Weights of a small GPT-style language model, trained from scratch on English Wikipedia: vocabulary 4096.
Each number is 50 + 10 x the weight over its row's rms, rounded and kept within 0 to 99. Layers, rows and columns count from 0. The size before them is the row's rms in percent of the matrix's.

# q: layer 8 attention query, 96x192, rms 0.115, rows 56-63, columns 0-191
# k: layer 8 attention key, 96x192, rms 0.114, rows 56-63, columns 0-191
# v: layer 8 attention value, 96x192, rms 0.119, rows 32-41, columns 0-191
# o: layer 8 attention output (transposed), 96x192, rms 0.179, rows 32-41, columns 0-191
q56 100:49 43 34 61 51 52 62 44 46 38 48 48 37 47 35 47 73 35 53 37 37 65 55 40 57 41 54 49 65 76 48 59 50 46 41 46 36 55 36 44 42 58 43 38 66 53 43 59 42 50 35 44 58 55 37 65 37 49 63 46 57 48 47 43 46 39 54 58 45 54 51 44 43 43 34 53 35 53 38 58 42 76 72 57 53 48 60 38 55 65 42 46 42 47 40 35 58 24 66 34 56 57 49 59 51 48 52 64 56 57 58 33 53 46 53 69 62 46 54 60 51 53 46 45 18 52 38 55 52 38 55 50 42 52 40 47 59 51 48 72 41 66 29 54 62 39 63 38 58 41 59 67 46 49 39 53 66 45 46 43 40 60 43 45 51 58 54 50 60 51 39 65 55 46 57 60 58 47 45 38 46 51 44 34 41 53 50 58 39 40 67 55
k56 100:43 36 46 55 54 59 44 43 58 40 50 51 54 49 43 31 62 27 51 53 50 49 61 58 48 49 65 39 55 40 53 45 54 48 44 53 43 66 47 46 43 46 57 32 61 51 54 57 56 50 31 48 62 59 56 43 46 51 65 48 46 46 33 42 53 36 60 61 52 54 00 38 38 69 43 53 44 41 46 47 42 50 48 50 60 61 56 37 51 51 36 57 44 52 46 48 42 36 60 43 39 70 47 57 42 41 53 57 49 49 58 58 57 36 33 59 58 58 50 42 48 57 53 53 26 40 54 65 52 31 56 45 42 38 40 46 42 56 47 54 50 59 28 68 47 52 55 39 53 36 54 58 44 38 62 44 66 64 64 45 39 63 42 34 45 56 58 44 45 31 49 49 60 49 71 46 43 53 53 45 44 44 41 49 61 62 54 47 32 47 53 46
q57 082:43 50 48 37 52 52 52 74 36 50 51 36 46 55 57 63 32 42 55 42 33 37 69 49 58 49 58 50 40 60 49 48 42 61 56 34 52 50 45 32 36 36 38 51 54 63 49 53 52 52 54 61 61 38 50 44 51 50 43 60 51 33 44 53 76 34 45 51 33 34 46 40 44 37 47 56 57 62 48 61 49 54 54 50 58 50 64 38 68 68 51 58 58 48 56 36 55 49 52 40 60 68 49 56 40 53 47 43 40 68 29 30 43 29 59 56 56 38 57 62 44 46 47 37 54 48 38 45 54 43 58 52 38 48 58 41 43 59 53 48 52 56 37 50 65 32 69 25 61 42 35 44 42 59 55 58 52 38 38 33 57 40 45 63 47 46 43 63 41 53 33 47 35 33 39 50 49 60 50 54 44 55 41 44 56 34 33 64 63 43 44 38
k57 089:35 64 64 47 62 48 30 60 51 59 45 57 53 59 54 53 55 40 57 56 47 31 55 54 48 61 43 50 49 48 48 59 61 38 65 44 59 66 53 40 54 46 55 54 49 45 42 45 59 45 45 56 50 43 54 39 42 51 48 41 52 35 38 46 75 35 47 43 65 53 00 60 58 43 42 44 56 44 58 44 54 58 46 58 42 51 48 48 47 65 37 56 58 57 48 45 41 42 46 44 57 70 60 59 56 44 52 51 39 58 37 38 54 39 48 48 58 54 53 48 53 57 58 29 42 53 48 39 48 44 57 42 45 31 61 30 60 47 59 53 39 51 40 68 62 45 68 56 38 49 52 55 36 59 60 27 48 64 58 42 45 63 33 45 45 47 34 53 52 50 52 56 47 38 60 53 58 58 52 48 41 66 57 50 62 48 58 61 61 60 42 39
q58 096:60 34 55 45 61 65 62 65 42 50 42 19 50 74 47 45 48 53 48 53 28 44 61 59 58 55 48 41 57 53 53 56 52 52 55 45 54 54 50 42 50 49 27 48 57 37 49 38 57 47 47 51 54 53 46 59 57 66 42 60 68 38 42 38 61 50 44 62 45 54 45 41 40 57 47 61 46 54 53 34 50 49 55 55 46 36 67 52 54 55 48 72 75 61 56 38 41 44 69 43 53 59 36 55 47 59 69 55 44 53 48 56 47 39 60 66 36 41 55 54 51 62 42 45 43 42 48 54 59 51 60 33 52 34 51 28 52 39 39 57 39 54 44 74 58 31 65 52 60 47 53 58 42 54 40 73 61 37 42 51 53 58 48 50 28 39 50 59 45 40 53 53 56 47 57 59 46 54 52 49 33 51 36 46 62 55 28 47 72 54 39 32
k58 098:55 45 55 51 60 49 39 51 51 45 33 57 49 52 47 46 45 48 57 58 49 57 53 44 52 51 43 60 55 43 38 40 56 34 41 43 56 56 43 46 55 47 36 50 49 46 36 44 54 58 48 49 43 41 48 41 57 41 48 42 70 40 34 44 61 51 50 43 63 46 00 54 51 53 46 42 51 52 52 44 43 54 50 52 47 66 48 30 52 47 50 66 60 58 39 50 48 30 52 41 44 78 42 45 44 45 46 44 37 50 43 40 44 38 54 52 44 36 48 46 62 49 51 33 42 45 42 51 53 48 53 48 53 20 53 29 69 62 45 52 41 51 34 69 64 53 55 54 51 53 47 55 37 42 52 53 50 44 70 51 39 65 49 45 37 51 29 49 55 61 53 44 55 57 59 45 45 46 57 50 26 44 55 46 49 43 57 56 49 58 65 40
q59 100:45 47 32 38 37 54 59 45 42 53 45 28 47 52 30 52 64 52 55 43 35 50 58 56 60 34 64 50 50 56 68 57 52 58 55 45 28 63 37 61 48 74 48 36 52 37 49 54 51 44 32 47 43 50 59 60 45 56 41 36 62 43 56 61 35 52 48 70 63 55 44 47 34 51 45 46 36 46 50 48 49 54 49 50 59 53 56 41 47 66 49 34 32 47 35 40 50 37 48 45 54 57 40 50 55 48 60 60 48 42 60 50 76 59 48 45 54 57 47 55 48 60 42 59 45 44 49 60 44 39 62 49 42 48 45 40 25 50 47 60 49 50 43 68 62 41 44 44 42 44 62 46 30 49 51 71 55 31 52 43 45 56 37 38 54 42 68 63 51 52 48 79 40 77 62 45 39 49 35 37 46 68 39 47 46 54 55 56 58 66 42 51
k59 103:48 36 50 49 37 56 61 29 53 40 50 46 45 40 48 37 47 52 53 38 45 54 60 39 44 28 65 59 57 49 58 48 53 51 49 55 34 59 41 61 48 58 59 45 44 34 56 49 59 59 39 46 44 55 63 50 53 42 54 46 55 60 41 56 46 44 52 45 65 62 00 45 43 47 44 47 39 37 43 47 49 60 46 51 58 50 51 48 51 55 48 45 43 50 44 36 47 40 55 53 40 75 45 43 50 40 49 48 52 61 57 56 67 59 46 60 63 53 52 42 47 59 52 49 38 54 49 50 55 36 53 61 58 37 46 40 34 50 42 55 55 41 34 67 48 47 48 59 32 50 69 64 42 43 58 49 60 50 81 48 49 64 40 30 45 58 56 51 52 56 47 66 46 60 62 40 45 51 44 45 43 55 37 53 49 51 64 45 42 64 43 51
q60 087:42 56 73 48 39 48 74 58 44 44 22 63 65 44 56 45 46 65 51 58 50 64 49 61 44 46 35 71 55 61 50 63 55 50 53 52 56 60 48 66 48 48 37 52 54 43 49 37 44 55 56 56 46 49 64 54 54 55 56 51 66 53 41 41 57 56 25 56 55 63 48 62 64 49 64 20 45 44 42 49 33 51 58 56 64 56 70 50 42 43 56 49 65 57 29 22 36 60 50 50 52 55 50 38 61 62 61 29 29 49 49 38 59 39 67 42 51 55 51 50 43 45 75 52 62 51 50 37 36 43 36 28 53 53 56 42 52 52 44 43 44 43 50 55 48 46 51 49 53 42 50 55 61 34 36 59 49 54 47 59 36 51 42 28 58 44 48 56 53 48 47 31 44 50 48 45 53 58 56 56 33 54 44 56 34 59 57 59 49 50 38 54
k60 083:44 51 70 60 42 43 57 53 47 43 28 47 61 37 66 41 36 64 51 51 71 59 53 58 38 62 32 81 55 40 63 47 58 50 48 62 65 48 46 55 51 48 45 49 55 45 44 53 34 58 64 42 57 36 59 51 35 49 45 61 61 60 59 49 50 43 52 41 68 57 60 37 55 59 48 36 55 66 66 29 43 47 63 54 51 79 50 55 41 58 57 54 56 44 33 30 46 65 42 47 51 57 49 54 57 60 43 38 28 54 44 33 59 40 67 54 50 42 44 56 48 53 64 57 53 43 49 35 49 47 47 35 56 50 49 34 50 33 59 47 56 43 50 61 48 46 63 32 51 52 52 46 59 50 46 64 52 55 65 59 66 66 36 40 52 64 46 38 51 56 44 48 53 55 47 36 46 57 39 55 46 53 33 49 44 76 51 58 48 62 53 34
q61 092:48 47 51 63 34 48 61 28 47 31 36 50 54 38 47 49 69 35 44 40 61 59 50 64 71 48 49 55 65 67 41 45 60 42 44 54 50 57 59 60 46 53 58 57 44 29 56 58 48 64 27 44 45 41 56 43 63 42 58 41 26 34 65 54 31 59 44 57 57 53 45 32 59 42 50 43 33 41 57 36 30 51 45 57 45 48 51 47 44 40 63 55 31 52 23 52 45 63 48 42 44 60 58 53 37 45 48 68 48 39 58 39 57 42 55 48 51 46 42 68 50 53 53 64 43 53 47 48 33 59 27 63 35 52 58 58 40 48 45 47 43 51 33 56 47 55 39 52 37 65 58 61 52 48 52 36 65 44 60 48 57 39 41 37 54 47 54 48 59 38 51 58 43 56 58 35 57 55 59 42 54 57 47 49 40 44 68 43 50 55 74 48
k61 097:43 48 49 56 37 48 77 35 52 34 42 60 41 38 62 31 53 40 54 44 60 54 52 56 44 44 52 49 47 53 47 34 56 41 44 59 43 43 34 57 29 41 46 60 49 31 60 64 53 53 42 25 59 53 58 35 52 25 56 51 47 56 69 46 29 42 52 48 65 46 48 27 38 52 37 61 26 47 47 59 34 58 55 54 51 51 38 38 52 53 53 43 30 43 36 72 56 58 56 44 52 48 42 52 46 43 41 67 62 45 67 64 48 52 37 50 38 46 50 65 48 57 44 52 41 42 43 55 55 42 54 61 59 64 65 58 40 42 49 41 56 48 44 66 45 57 23 50 49 32 47 52 52 45 54 36 69 41 55 44 40 45 45 43 47 48 65 44 48 41 59 50 55 70 52 40 68 58 47 59 53 57 43 51 51 54 44 35 48 32 48 56
q62 083:50 55 48 35 51 45 33 41 58 46 53 56 42 51 46 55 46 29 58 31 52 64 23 49 64 47 50 75 53 59 40 41 40 48 45 38 55 52 58 45 51 62 60 55 49 54 33 62 55 48 38 87 58 55 48 58 44 43 45 52 60 35 46 47 55 64 42 69 51 46 43 57 56 34 60 60 49 51 47 46 59 38 44 54 32 47 54 46 54 48 55 54 43 44 48 61 57 38 45 49 53 49 68 68 77 62 58 40 54 42 41 35 47 69 56 50 54 51 55 53 73 53 59 56 46 52 44 50 43 41 44 57 49 50 48 35 53 53 38 63 42 51 70 50 61 45 48 53 54 57 40 53 44 65 50 48 62 54 43 44 76 36 54 57 43 41 39 64 57 45 55 51 65 61 39 49 54 58 55 47 33 26 52 47 66 46 44 41 71 62 52 72
k62 083:75 47 61 35 67 63 36 59 40 35 62 58 43 64 60 62 44 45 59 53 32 52 37 55 57 49 43 46 39 53 49 49 36 47 61 37 53 35 52 53 67 62 54 56 33 46 34 48 60 44 34 67 60 44 43 46 52 60 47 63 70 42 47 65 68 52 26 57 58 56 50 41 42 27 46 61 55 43 40 48 55 37 39 37 40 50 36 62 58 66 51 43 67 52 56 47 65 30 50 47 37 51 65 36 53 55 48 57 47 42 63 36 60 54 59 38 55 51 38 63 51 45 51 57 67 42 58 43 55 58 59 53 55 51 44 59 59 45 31 63 45 51 49 54 43 42 58 57 58 60 50 50 48 51 40 53 57 37 32 54 62 30 37 69 49 46 57 57 56 34 58 56 42 65 48 49 41 50 47 46 47 43 44 35 66 45 43 36 67 59 47 44
q63 093:63 35 30 48 30 44 28 55 63 29 45 49 58 57 52 48 54 70 47 49 65 50 52 49 74 42 72 44 55 64 65 49 65 43 70 41 46 42 65 52 44 63 61 31 60 52 62 47 28 50 31 39 50 57 53 42 48 56 55 38 42 61 56 47 49 55 50 49 37 78 53 36 40 52 51 48 31 67 65 53 42 52 74 61 58 47 60 42 56 53 56 62 52 52 45 46 42 40 56 53 49 52 42 38 65 46 59 48 65 57 77 37 31 35 47 60 47 50 46 53 62 51 58 55 47 35 56 49 41 36 49 51 51 59 57 59 37 49 46 63 52 58 59 53 43 59 47 42 47 53 46 50 63 44 64 47 47 54 33 51 45 50 40 37 45 46 48 62 38 49 42 47 61 34 48 47 47 36 51 39 44 37 41 44 45 45 48 40 49 69 48 54
k63 090:67 41 52 32 46 40 28 40 71 35 55 58 51 48 51 39 45 49 34 37 49 57 42 33 44 47 58 38 57 54 47 37 52 31 56 48 50 55 48 48 38 57 47 34 46 55 67 39 34 47 38 30 54 61 39 40 44 46 73 42 49 58 53 44 55 54 56 48 54 72 34 49 41 48 55 64 47 52 44 38 27 44 62 31 67 45 40 42 48 57 48 52 51 49 40 54 61 50 55 59 44 53 37 43 74 50 37 58 59 48 59 50 46 35 56 57 37 61 45 38 53 37 47 69 61 44 55 54 33 33 61 52 58 58 60 71 48 46 58 60 52 44 57 39 56 54 43 37 59 40 47 53 58 45 48 43 39 26 39 43 43 56 42 42 46 39 64 52 26 38 51 56 60 36 60 61 54 44 45 31 49 45 46 39 44 46 54 34 52 46 54 41
v32 090:71 63 67 54 61 45 38 36 55 40 31 38 47 55 37 58 57 61 47 66 53 47 62 54 61 57 42 56 60 48 51 51 41 51 59 51 70 55 32 57 47 48 40 70 45 56 60 55 27 60 49 49 46 48 53 64 38 45 32 59 56 66 61 42 50 61 52 59 60 47 44 51 52 53 63 69 46 65 49 44 68 55 39 52 53 47 55 47 50 39 57 60 75 54 43 64 51 41 47 61 47 55 33 37 44 54 39 50 65 63 41 62 54 44 51 14 64 30 43 46 46 53 43 59 45 40 57 65 44 50 44 55 67 43 51 59 66 39 29 65 42 45 41 65 50 40 51 51 58 45 63 49 63 66 52 45 32 60 46 51 53 56 55 45 49 56 44 67 51 60 52 55 41 62 59 53 55 45 48 64 48 49 43 55 39 45 46 51 57 44 29 65
o32 089:62 43 59 61 45 45 54 60 55 40 62 64 44 51 41 53 50 51 34 31 54 59 47 41 42 57 62 54 59 46 46 60 62 42 56 61 59 41 52 46 37 39 46 50 43 43 70 63 45 50 39 26 38 55 62 54 40 31 50 46 64 69 64 45 56 58 41 37 49 62 78 56 48 59 46 59 42 56 43 55 55 38 66 48 61 58 56 56 46 32 43 46 50 49 52 42 47 66 22 63 25 33 48 67 44 52 46 39 61 49 68 50 53 61 56 42 53 46 46 64 47 38 54 60 54 60 65 48 43 37 41 50 60 54 59 53 38 37 65 66 53 51 59 34 34 48 53 38 51 43 28 46 44 54 60 47 47 48 45 56 36 44 37 44 66 47 53 56 46 70 57 55 60 45 50 62 48 65 57 46 66 34 41 37 51 36 51 42 42 56 46 36
v33 101:58 62 53 53 61 50 48 72 53 62 48 49 59 57 56 47 51 40 51 60 59 42 48 46 43 29 46 79 64 51 58 61 46 44 49 41 30 46 45 46 56 37 43 48 64 75 32 43 62 63 44 48 39 42 36 41 52 50 54 51 78 66 43 32 33 47 54 56 44 46 53 36 58 51 60 46 63 50 62 53 49 46 46 30 69 24 42 57 48 63 42 36 53 50 27 56 51 46 44 43 51 60 51 59 55 62 49 56 58 71 56 37 54 45 24 64 46 61 50 42 44 38 53 50 71 53 56 41 56 57 57 44 51 54 42 56 54 55 44 51 48 53 43 64 59 57 54 45 57 56 62 52 56 49 43 54 77 46 53 52 52 53 53 54 46 45 42 43 41 43 60 47 59 37 50 65 62 43 47 58 57 61 65 60 24 56 62 49 32 55 61 50
o33 103:56 47 39 58 59 54 65 63 52 53 58 41 49 57 29 53 45 57 32 32 49 42 45 49 53 36 38 51 34 64 48 55 44 72 38 61 37 34 41 48 57 45 36 70 62 40 54 63 31 51 61 45 49 56 55 49 65 59 55 43 50 58 45 53 40 47 55 52 54 49 54 62 55 51 47 39 54 34 52 43 59 56 49 35 46 34 42 52 49 42 56 34 38 49 69 43 52 65 54 53 99 44 45 58 28 52 46 50 40 50 57 57 47 65 38 43 49 44 51 56 45 56 45 45 61 51 44 35 72 64 55 49 41 43 52 46 57 56 63 54 51 59 47 55 43 47 37 61 50 43 45 37 53 58 54 30 43 59 59 47 62 64 63 63 52 68 46 43 47 55 48 54 45 70 50 42 37 56 35 54 56 69 59 50 46 50 30 59 39 56 48 49
v34 101:57 40 48 20 58 58 54 45 51 46 37 43 61 68 46 71 57 37 51 45 36 48 46 59 41 62 54 49 35 59 54 52 44 51 57 59 51 48 38 45 49 50 58 48 51 43 54 44 44 54 51 53 59 53 48 43 55 41 55 50 37 54 57 36 34 65 35 49 51 58 55 66 51 58 66 61 51 41 44 41 69 77 57 84 40 46 63 49 39 29 52 62 43 63 55 71 58 43 45 70 50 49 46 45 57 60 49 55 51 66 67 50 56 63 59 49 56 46 73 70 60 58 44 48 42 62 47 55 47 43 38 60 49 41 56 38 40 45 60 57 56 51 59 37 51 43 47 49 51 59 33 57 54 38 55 35 38 45 49 54 46 45 46 32 53 49 43 63 50 55 49 50 34 66 65 60 78 45 56 48 34 46 45 55 42 53 54 61 54 56 54 76
o34 104:44 39 56 39 57 32 41 55 34 40 49 57 45 48 59 38 49 51 52 54 56 54 47 67 52 43 62 48 66 50 75 36 40 51 44 66 72 49 44 43 51 55 50 53 69 36 65 49 61 45 58 66 55 55 36 61 38 48 49 41 61 45 69 36 53 56 33 46 37 60 23 36 43 59 68 57 41 41 59 37 46 38 60 58 39 53 48 60 51 47 50 53 34 60 37 42 41 49 38 60 43 55 44 32 62 53 52 30 54 51 55 34 63 45 71 53 58 65 48 49 57 44 58 43 51 50 50 49 63 38 41 61 67 39 53 49 47 44 37 54 47 38 64 49 38 47 29 43 46 51 62 38 38 46 54 55 47 19 52 42 38 62 40 49 54 38 35 56 40 57 53 41 54 52 56 37 49 32 46 54 51 40 34 56 58 62 50 57 46 55 34 48
v35 099:56 36 57 52 45 44 64 49 41 55 66 42 57 71 55 47 59 44 51 34 77 38 51 66 32 48 48 32 41 44 48 57 59 68 52 64 48 41 43 51 57 62 52 55 37 42 49 50 71 48 47 66 40 45 40 41 56 30 63 66 43 45 54 53 47 38 61 57 42 51 52 63 35 55 60 36 63 48 47 44 64 56 50 44 42 58 68 42 45 43 40 54 54 59 50 44 42 59 48 57 52 55 56 60 46 47 41 34 43 42 40 43 44 50 58 46 34 57 56 55 68 56 56 59 40 40 53 36 65 50 62 52 70 54 54 53 32 58 57 52 63 27 50 39 64 66 32 57 54 58 49 50 39 41 48 58 53 50 39 50 39 57 54 56 69 54 59 50 41 57 62 38 74 44 69 60 41 54 64 40 53 33 47 57 58 52 43 28 57 63 65 36
o35 099:39 47 58 34 54 56 58 36 52 49 52 44 47 61 60 45 57 51 55 48 38 60 51 54 54 50 42 47 59 54 60 65 57 38 43 56 34 70 44 60 46 53 53 46 45 48 54 39 43 36 47 59 44 53 40 58 52 37 60 35 61 42 49 62 54 46 34 54 54 46 23 42 53 67 81 67 36 52 55 49 48 49 55 48 56 33 51 36 50 74 56 48 53 49 51 56 55 51 68 48 49 80 56 66 46 48 41 47 45 47 40 53 61 30 49 44 58 61 41 45 56 55 45 38 42 52 34 56 29 43 66 49 44 38 49 47 58 68 47 44 47 50 42 68 53 37 28 54 40 43 48 62 53 49 46 39 72 35 62 40 57 61 38 61 65 46 35 70 59 45 49 51 29 58 52 40 57 29 58 36 52 43 47 62 57 40 55 52 38 42 52 46
v36 101:44 35 50 67 40 55 41 48 50 60 34 40 40 38 47 45 58 53 52 52 48 52 59 21 40 39 28 59 68 71 44 49 60 25 56 42 54 46 37 65 55 36 56 53 64 61 23 49 42 59 40 46 54 46 53 53 55 42 58 56 48 53 49 44 31 47 35 58 50 58 44 50 65 46 49 47 51 44 49 62 44 57 56 55 60 41 41 55 55 49 36 48 62 45 33 58 47 52 56 55 51 64 42 56 63 47 41 69 44 53 62 43 53 42 42 69 42 72 48 45 39 48 56 51 55 52 29 58 67 46 58 37 69 51 49 63 58 29 41 50 40 44 47 61 58 50 54 49 76 46 56 65 57 38 44 49 65 52 61 47 46 55 52 59 59 56 43 43 54 44 59 54 45 42 57 64 50 47 31 69 61 67 43 52 36 63 50 47 39 48 29 59
o36 107:55 57 47 44 53 62 55 62 49 49 59 49 45 54 50 59 37 55 33 53 49 48 46 32 51 44 58 60 27 48 49 55 43 48 47 49 48 27 55 39 60 50 37 61 46 57 59 49 53 71 56 41 40 58 44 46 60 60 53 46 43 58 45 43 49 49 51 39 49 50 99 63 52 45 45 42 53 69 47 48 57 51 56 36 46 52 53 37 57 48 53 50 35 49 71 49 67 55 49 58 65 27 49 53 43 63 51 44 66 58 45 55 47 63 47 45 51 41 72 58 46 50 32 39 70 48 41 53 64 51 55 52 55 54 50 57 56 58 42 58 49 57 46 47 45 40 45 53 47 32 58 52 51 53 47 56 34 39 41 51 57 42 60 66 51 65 45 43 54 70 61 57 63 51 46 41 49 66 33 47 35 39 44 42 61 44 46 43 58 52 48 45
v37 100:59 59 53 56 52 54 53 53 61 66 34 55 46 46 65 37 62 55 54 55 55 32 72 29 56 41 49 58 38 57 59 54 69 36 57 41 45 55 40 40 46 50 47 41 41 56 39 56 19 49 37 38 36 68 58 67 51 57 56 61 25 61 49 40 63 51 52 45 61 40 63 59 60 59 56 44 53 62 40 61 43 55 46 54 56 56 49 45 69 55 45 55 59 40 35 68 46 51 49 67 50 50 54 44 55 38 44 56 60 49 59 27 54 56 32 63 62 40 55 46 47 55 62 55 45 48 40 52 71 46 44 31 54 50 50 51 57 49 32 47 47 47 55 56 57 50 57 69 53 55 55 64 62 44 48 64 47 62 48 50 43 44 51 62 30 38 61 44 54 57 43 62 42 40 67 59 75 39 39 45 65 52 60 48 43 55 61 35 38 53 45 64
o37 105:57 54 47 46 53 49 52 61 48 38 62 57 47 35 29 48 58 55 39 48 56 48 71 33 50 41 44 63 39 46 46 54 49 39 41 49 52 36 63 39 46 66 50 57 51 62 29 63 28 61 50 53 52 46 62 53 52 48 56 45 52 44 48 40 62 57 35 40 70 42 13 62 63 44 52 47 64 56 65 66 51 41 57 42 60 40 70 58 43 67 53 48 52 55 38 49 35 62 43 31 65 59 31 50 51 55 32 38 64 57 49 49 55 62 54 44 47 55 60 66 56 45 44 42 65 51 34 60 59 40 56 51 50 65 56 45 35 68 42 46 44 43 68 39 59 51 54 65 45 54 43 37 45 75 53 55 41 42 52 48 50 55 50 58 42 67 45 53 46 61 38 44 42 46 41 46 40 52 31 55 40 43 36 46 55 58 51 36 39 56 42 50
v38 095:43 60 51 36 51 54 40 51 32 35 54 50 65 68 52 43 63 46 50 64 34 45 52 54 39 57 54 35 31 36 54 42 55 63 54 48 39 46 53 32 51 49 63 41 46 65 48 57 69 50 55 44 55 61 54 49 58 32 68 48 46 42 52 40 68 57 35 43 64 37 38 46 53 62 61 35 59 43 57 49 41 52 52 37 59 51 42 57 56 56 48 36 52 28 50 41 47 34 50 51 49 40 34 65 47 42 51 32 51 40 49 60 44 47 40 36 70 59 46 46 52 48 44 71 50 42 50 37 39 69 46 35 46 37 42 28 61 70 59 48 65 64 48 52 39 64 65 42 37 45 36 48 50 55 64 59 41 61 63 56 52 52 42 55 39 54 52 62 47 43 40 48 64 49 54 59 74 51 54 61 36 50 71 42 53 57 48 54 42 54 35 39
o38 100:53 45 42 58 28 54 63 44 47 32 37 46 52 35 37 44 47 49 64 36 52 58 58 52 30 32 63 52 59 53 48 29 51 48 59 42 53 48 50 58 55 53 56 37 69 55 53 51 45 52 46 46 54 50 58 58 42 49 51 58 46 49 46 41 52 49 68 55 43 43 99 33 47 42 52 57 50 37 55 48 37 59 50 38 38 51 39 54 52 55 54 45 57 56 49 49 50 43 54 38 50 61 50 51 53 43 69 46 47 48 54 41 64 38 54 43 49 53 34 61 49 46 51 41 46 43 35 36 47 43 44 63 47 61 43 61 49 48 51 45 62 51 42 40 56 53 60 47 45 57 67 47 54 61 70 45 38 63 33 58 55 56 54 61 56 51 54 47 43 43 36 53 55 49 45 47 39 51 49 45 46 49 37 46 44 61 44 41 35 51 49 43
v39 092:42 35 51 51 56 34 64 61 38 49 63 47 46 49 50 33 46 32 51 62 40 43 32 63 50 62 39 45 71 46 57 44 48 59 63 43 34 51 57 53 50 61 38 48 36 46 59 44 51 52 49 58 52 68 48 49 57 36 59 38 44 57 50 44 58 50 57 33 59 57 61 61 58 83 41 58 65 44 63 47 47 36 50 28 30 68 44 53 42 53 63 52 55 41 43 33 49 42 52 49 52 42 44 70 70 37 67 42 52 41 48 63 59 58 53 38 50 62 56 44 56 60 59 36 60 46 47 26 53 64 54 47 35 46 49 45 55 60 57 63 56 60 46 46 54 44 45 39 35 54 44 31 44 45 75 49 67 60 46 42 52 51 55 55 31 36 53 57 60 35 34 54 60 58 37 40 58 51 60 56 54 47 56 54 37 44 37 43 53 43 47 56
o39 091:51 41 51 47 53 49 27 53 53 36 51 57 45 60 43 50 48 44 56 54 50 52 45 65 50 66 56 41 40 59 54 28 31 51 42 37 52 45 63 55 53 55 62 34 49 68 42 66 62 44 42 59 28 49 43 46 39 56 53 49 63 42 42 43 60 52 55 51 59 40 07 51 51 36 32 67 47 38 53 54 42 57 39 37 62 42 50 54 45 55 48 40 50 44 48 49 50 29 59 41 18 65 55 49 34 47 47 58 41 50 43 47 58 65 44 54 57 57 45 46 51 61 56 39 48 63 60 55 44 51 37 67 50 48 39 47 59 55 57 51 59 40 41 52 48 57 46 66 57 64 56 46 37 50 61 37 57 62 63 57 66 58 51 66 62 57 59 34 52 46 43 47 64 50 61 60 39 45 48 35 73 47 65 46 47 45 42 54 44 70 45 59
v40 105:38 25 40 38 33 51 46 57 52 35 62 53 53 56 41 53 47 37 52 29 58 48 42 59 53 72 44 49 56 52 69 60 48 59 52 42 50 59 51 40 50 43 48 54 60 39 62 43 52 43 69 57 31 50 44 52 42 55 48 45 28 38 43 40 37 63 58 50 57 56 57 62 50 33 42 53 41 29 67 53 58 40 47 56 46 56 49 54 63 46 66 39 43 68 49 40 58 50 69 45 52 49 51 39 54 57 68 39 22 48 65 49 52 45 52 20 45 50 51 43 53 56 39 57 36 36 55 36 37 70 49 69 60 34 58 58 44 61 62 34 31 53 45 45 39 40 56 47 63 55 49 61 53 49 57 50 60 41 46 45 58 46 43 32 43 52 40 58 43 43 52 59 46 65 36 55 49 64 41 42 38 49 55 61 48 57 42 47 55 52 65 56
o40 107:55 42 42 48 51 54 43 59 58 74 43 55 63 53 60 37 34 52 72 54 45 64 39 65 52 43 53 35 63 55 63 50 40 63 63 62 52 49 34 61 61 45 47 34 46 36 57 52 70 45 39 53 51 49 41 46 45 53 53 57 43 38 45 57 53 59 58 53 49 39 13 43 48 42 54 62 46 23 49 51 42 60 42 44 48 58 52 57 62 33 32 57 39 43 49 51 59 41 42 65 15 47 56 59 60 51 44 45 34 47 37 44 52 37 59 48 34 41 59 47 46 39 47 46 83 51 67 65 33 53 47 55 55 41 51 53 45 53 47 48 50 44 71 40 31 55 42 55 35 65 50 38 44 57 48 52 53 61 54 45 54 53 55 65 40 44 52 56 57 50 44 54 51 36 63 54 48 47 65 49 37 56 57 52 51 49 55 34 52 56 42 53
v41 105:37 45 52 45 43 43 49 47 29 51 62 42 38 54 45 52 31 48 48 43 57 57 40 58 43 55 48 41 53 54 47 47 57 52 64 67 60 49 70 44 45 42 26 57 70 43 73 57 74 49 50 77 37 44 46 57 44 33 48 35 61 27 52 47 40 47 36 45 44 46 48 71 41 58 42 50 47 47 68 50 58 44 38 43 39 58 56 51 53 65 38 38 51 53 39 48 36 53 60 55 51 46 58 35 46 44 40 65 62 26 50 59 53 41 48 49 37 55 44 60 44 50 44 65 52 51 54 30 48 68 51 45 51 45 55 61 34 58 60 35 33 48 37 37 46 39 48 55 38 53 41 46 50 49 48 50 56 47 47 45 69 45 54 37 48 43 38 45 42 49 31 65 70 53 48 56 44 45 62 53 56 39 40 51 62 54 27 67 61 61 50 36
o41 111:58 44 52 38 36 41 62 57 49 72 34 61 41 62 58 48 48 36 61 51 50 59 53 55 50 66 37 53 63 42 39 54 67 44 56 48 49 67 63 56 55 48 51 29 39 33 64 41 65 70 56 50 34 48 33 36 48 37 47 54 50 54 52 45 54 44 54 51 38 58 22 42 51 56 41 69 48 49 67 46 48 69 51 43 44 64 39 49 51 50 44 52 39 51 49 46 55 49 60 52 21 58 44 45 42 44 37 61 27 41 50 44 51 42 50 41 50 45 63 45 62 61 44 65 54 45 37 60 38 68 57 30 58 54 33 45 47 59 60 47 45 42 25 61 50 51 43 46 44 51 52 55 42 48 74 42 69 57 49 39 58 50 54 47 50 49 50 43 51 36 58 49 54 26 50 42 38 55 67 47 48 65 52 56 62 37 45 58 57 48 39 48